Each number is 128 + 24 x the weight over its row's rms, rounded and kept within 0 to 255. Layers, rows and columns count from 0. Numbers have three digits each. The size before them is the row's rms in percent of the matrix's.

# layer 4 MLP down, 160x640, rms 0.212, rows 138-154, columns 320-479
102:113133149163095102201116126159122100131116131133149100099120099146137160115159137136093149135110129138154104127171091102117155128078137093154156102139130108173136134116151110047154128114126173095125106122166145118117081168130108099076088117089129142168110155098147128147134137133127135132133113108113114107130102165119092169096136104158120090084129102122155126113149162102070124101126171144119123112102089111149127064125128139131127123138060096135165110154104109091138097122119132
097:147139144118094128122095122136169115124080104089150115147138176136128147124119131123172157123137131157123144142112161139131128089150123102134128104130155145131116138082116168104127154093145103097156181141108103130119142168145132128152134108131138104134138136127103138117170157152104136100127107146073146167138164123125121120129155184133179118163115119162105094131133106107094148168103114140170099139100098140128100165129146122155108133138118112166175129093101161150175157165166122
098:154077118094134150119094128095137128152150130102123144132126146127141149155133115098149104145138162129094118143126111104156147109094078146131129148171132104126153132131153137166133100123110142156106140158087148142139122134150115115148110124103159103101072177103147113094133157142138128152125141163134153092111131107148154090147136135094152120106155130119130137149071143084156093112133132151113129093110135117110085134118150149097141131094113143131127111193128137124138111134141106
114:109142127105129125101146111105125140136087083112139121080136129128160135101147135129158102121112141136125164170152093129126118114115092165132130176098167128109131096133119106167153134119116117138150100156140114114114121112095113173178146149136125101146118120131134176159154149086132146143136186120092165105102116138125118106101165166167104113120154126152149160096126131110145131150125127156175148122164148159113193124162160160109177138129142124124139092125136101113123209124144116
097:115147151146182094163102102130077110057088110123143142091127119139130159100122123105137145119168127172080141139124124142117127123126151173128124120116133117105118102110156110147106096185107140144132104131098145141076111104146131156095149177151126138144085124098140151142116122145117094127126124135176085124177155144136119122156120084170121160124160137172130114145114136112153100074150132103159148131116111114147152126116135145142136099102120137125117137091155108130143147142123127
099:145095107135123116157121180153150117188139147118134121142119159136178102117131133147135140131128136146129104119148108146143142141120137102155138139118141115131145141176164130147157160120101164158143148119164139084104074185189130097108112107086085114144135116117125113148099132144119091147087137086129097094124105126161170112118132132101146148183150149090124159116147162140124119124110155108094093150156109161102157127156118124141143128146164118084118111136137090115164116103151141
100:098140131172121159152147117126104153147115133139109142161135108095162080134079119138159140165155139088112068105091114117095135098131120125138105138142113120166096142155130150156181154121106122107093130132170107120105112152144135121119141145106082100110158112166123137158108146150124132107116083135139153109116099075131134091123085123132138120146145119105132115100121124119112112116133107148136102105146113159113152156095160116133072103100207095097160098128115124107112160118125154
099:058118122167141114147162119168132148159105146125123134110086131161074147178133088109147149155153129150115104134138159165127136164167100111069159126149155112121164127131088138129113146082130131137115073156116122134127151103098105158130136126174105121128202112145110132142133151161119083126122133128146130153172132127167153129140125144148140148069124083171087124152121120134144148136124125122093114126132147141111112100115127153114120132135156147154134109096160120156124138130082094
102:082135114135145152104197112175130122117153127147106179143130102114104129162146080109155155114146109141166141153157150151117085101122095090131111140118166175142116134158088126138110128146109115096153112104140177168178125140148101111120102140158153128112116110136111103111137128166115126116152152132103144097147128146133154118144076157130189144115139117119142106128117101112177133105116084138132134183114157130130174127109142164132125135109142129130122113095149138186119149103123155
106:135103136122116098118120101113141106133127176145143131110097136117062174110113122110108116130100145129115148153136084150127093160112149122110142120109127126128128076169098080141101119107113118146103155119091160126110093114123102129135093118125176122077128141104145125136126122134113145138115115129127127119123157129088156123085125093142159135124138123124096129113112103144135106103133121124126163127125140121121066124144141129086077115094139126088102143134164110094157147097131139
099:130129140153169127156180146138153119145138093093131101128110098117161108127090125107127097095110113108128084105153127137093131149149104107075148151134164146121157175150093125139129169133137144118093177148118106120145122101141071096127186115148144113137127154132141116162156100134135156125140120150118131101123101128130133124086110131172139142106144112101142151105121107133129147118162148122145160146118122165101069146142134076105149148114125126134151134150180139142136123117162126
098:105128164122103140170148142112115109103137196053165111153123134184115114115139128149136102144138091098126162147133128096129139146156139113129135102116127121112051109133102158100131168127119123162143133113099105147157125113150153170137116132125105108152146151153165160142158108166146170137107129100112124128134175101128067096186145178133147178152140091097160123133131087126123133132134167120118099106131140120138088116126178125115168160189152144122098120105151118128105119121086103
098:142095120077141157119117141111138130126129107133154084092106112123142108135098104099073127101135106124108121126106133125123112065157131104112093111146093147132115085136085143112105096070120118109127131119076155134136157125112116096109101134137151126155127105086125140126090156135158134168125123117116103107118127175163130176147134156088137116124107171144136119168107159112159109171114141132096142157156128122186116136146124106140156153142117121084126135147088118146135092130114111
102:157122147133105109105099164089105122113119149132130120110105141115177087107156085111120146118112133085194153095148165176138111109112121152179142121139139102138144105114086146103131174096148142137168117073143097138117147133112140166110122108124130118112127152144135126124129146138165135177101149117089195132129160161106111130151162140110133146132143137094127134097102138140095106130099149163154141144134121154173091151089136164111120110129123102159188093132109105140129100135079112
102:169173151137125163119126106170115129114146092129088146128191116110164102134129157185069143115177150128129125100131087101101121146150098147126102150118113154110100112110160122140148091106125119107122140153129127110105117118114121132118116145074129078184117103094100128132158135123116114149123124149125156119163093147121133151158141144103124147135143150141137101153182147134146168141153155131137147129161082085139138118162154126116204160164121151100136134132113114099129095093104168
098:112142151173145139108157128115098135147166110149144190105154152107127150077155130169148113150150089086105172155151133140131108135119125161151118179115115079081140098098142108159116152112121145162142129103178103169132155132170125119112102101121120164133114123152121146128128100117088102129122157157093159138147129134136164120113149139131132155124157122164152120132184108105171103133127135161130104126130116131176190102177122136152162107127147116161108123130142123120149155097125150
098:111113111117135078096093113154143122133131095139141113139111175092185139135111146150095155130135130138162098170131107119158079091143153084109138090106154126133092114144117115093084120143087104105131125174132132126154126120123112123098116081127150123121133130163143139156119149169118103085103143097128118107129145128114119136141171154103121116125132112129127178118119106096144164115103123137140085146152166115145101114111151117136113118142092161092115151116133104153128127142185133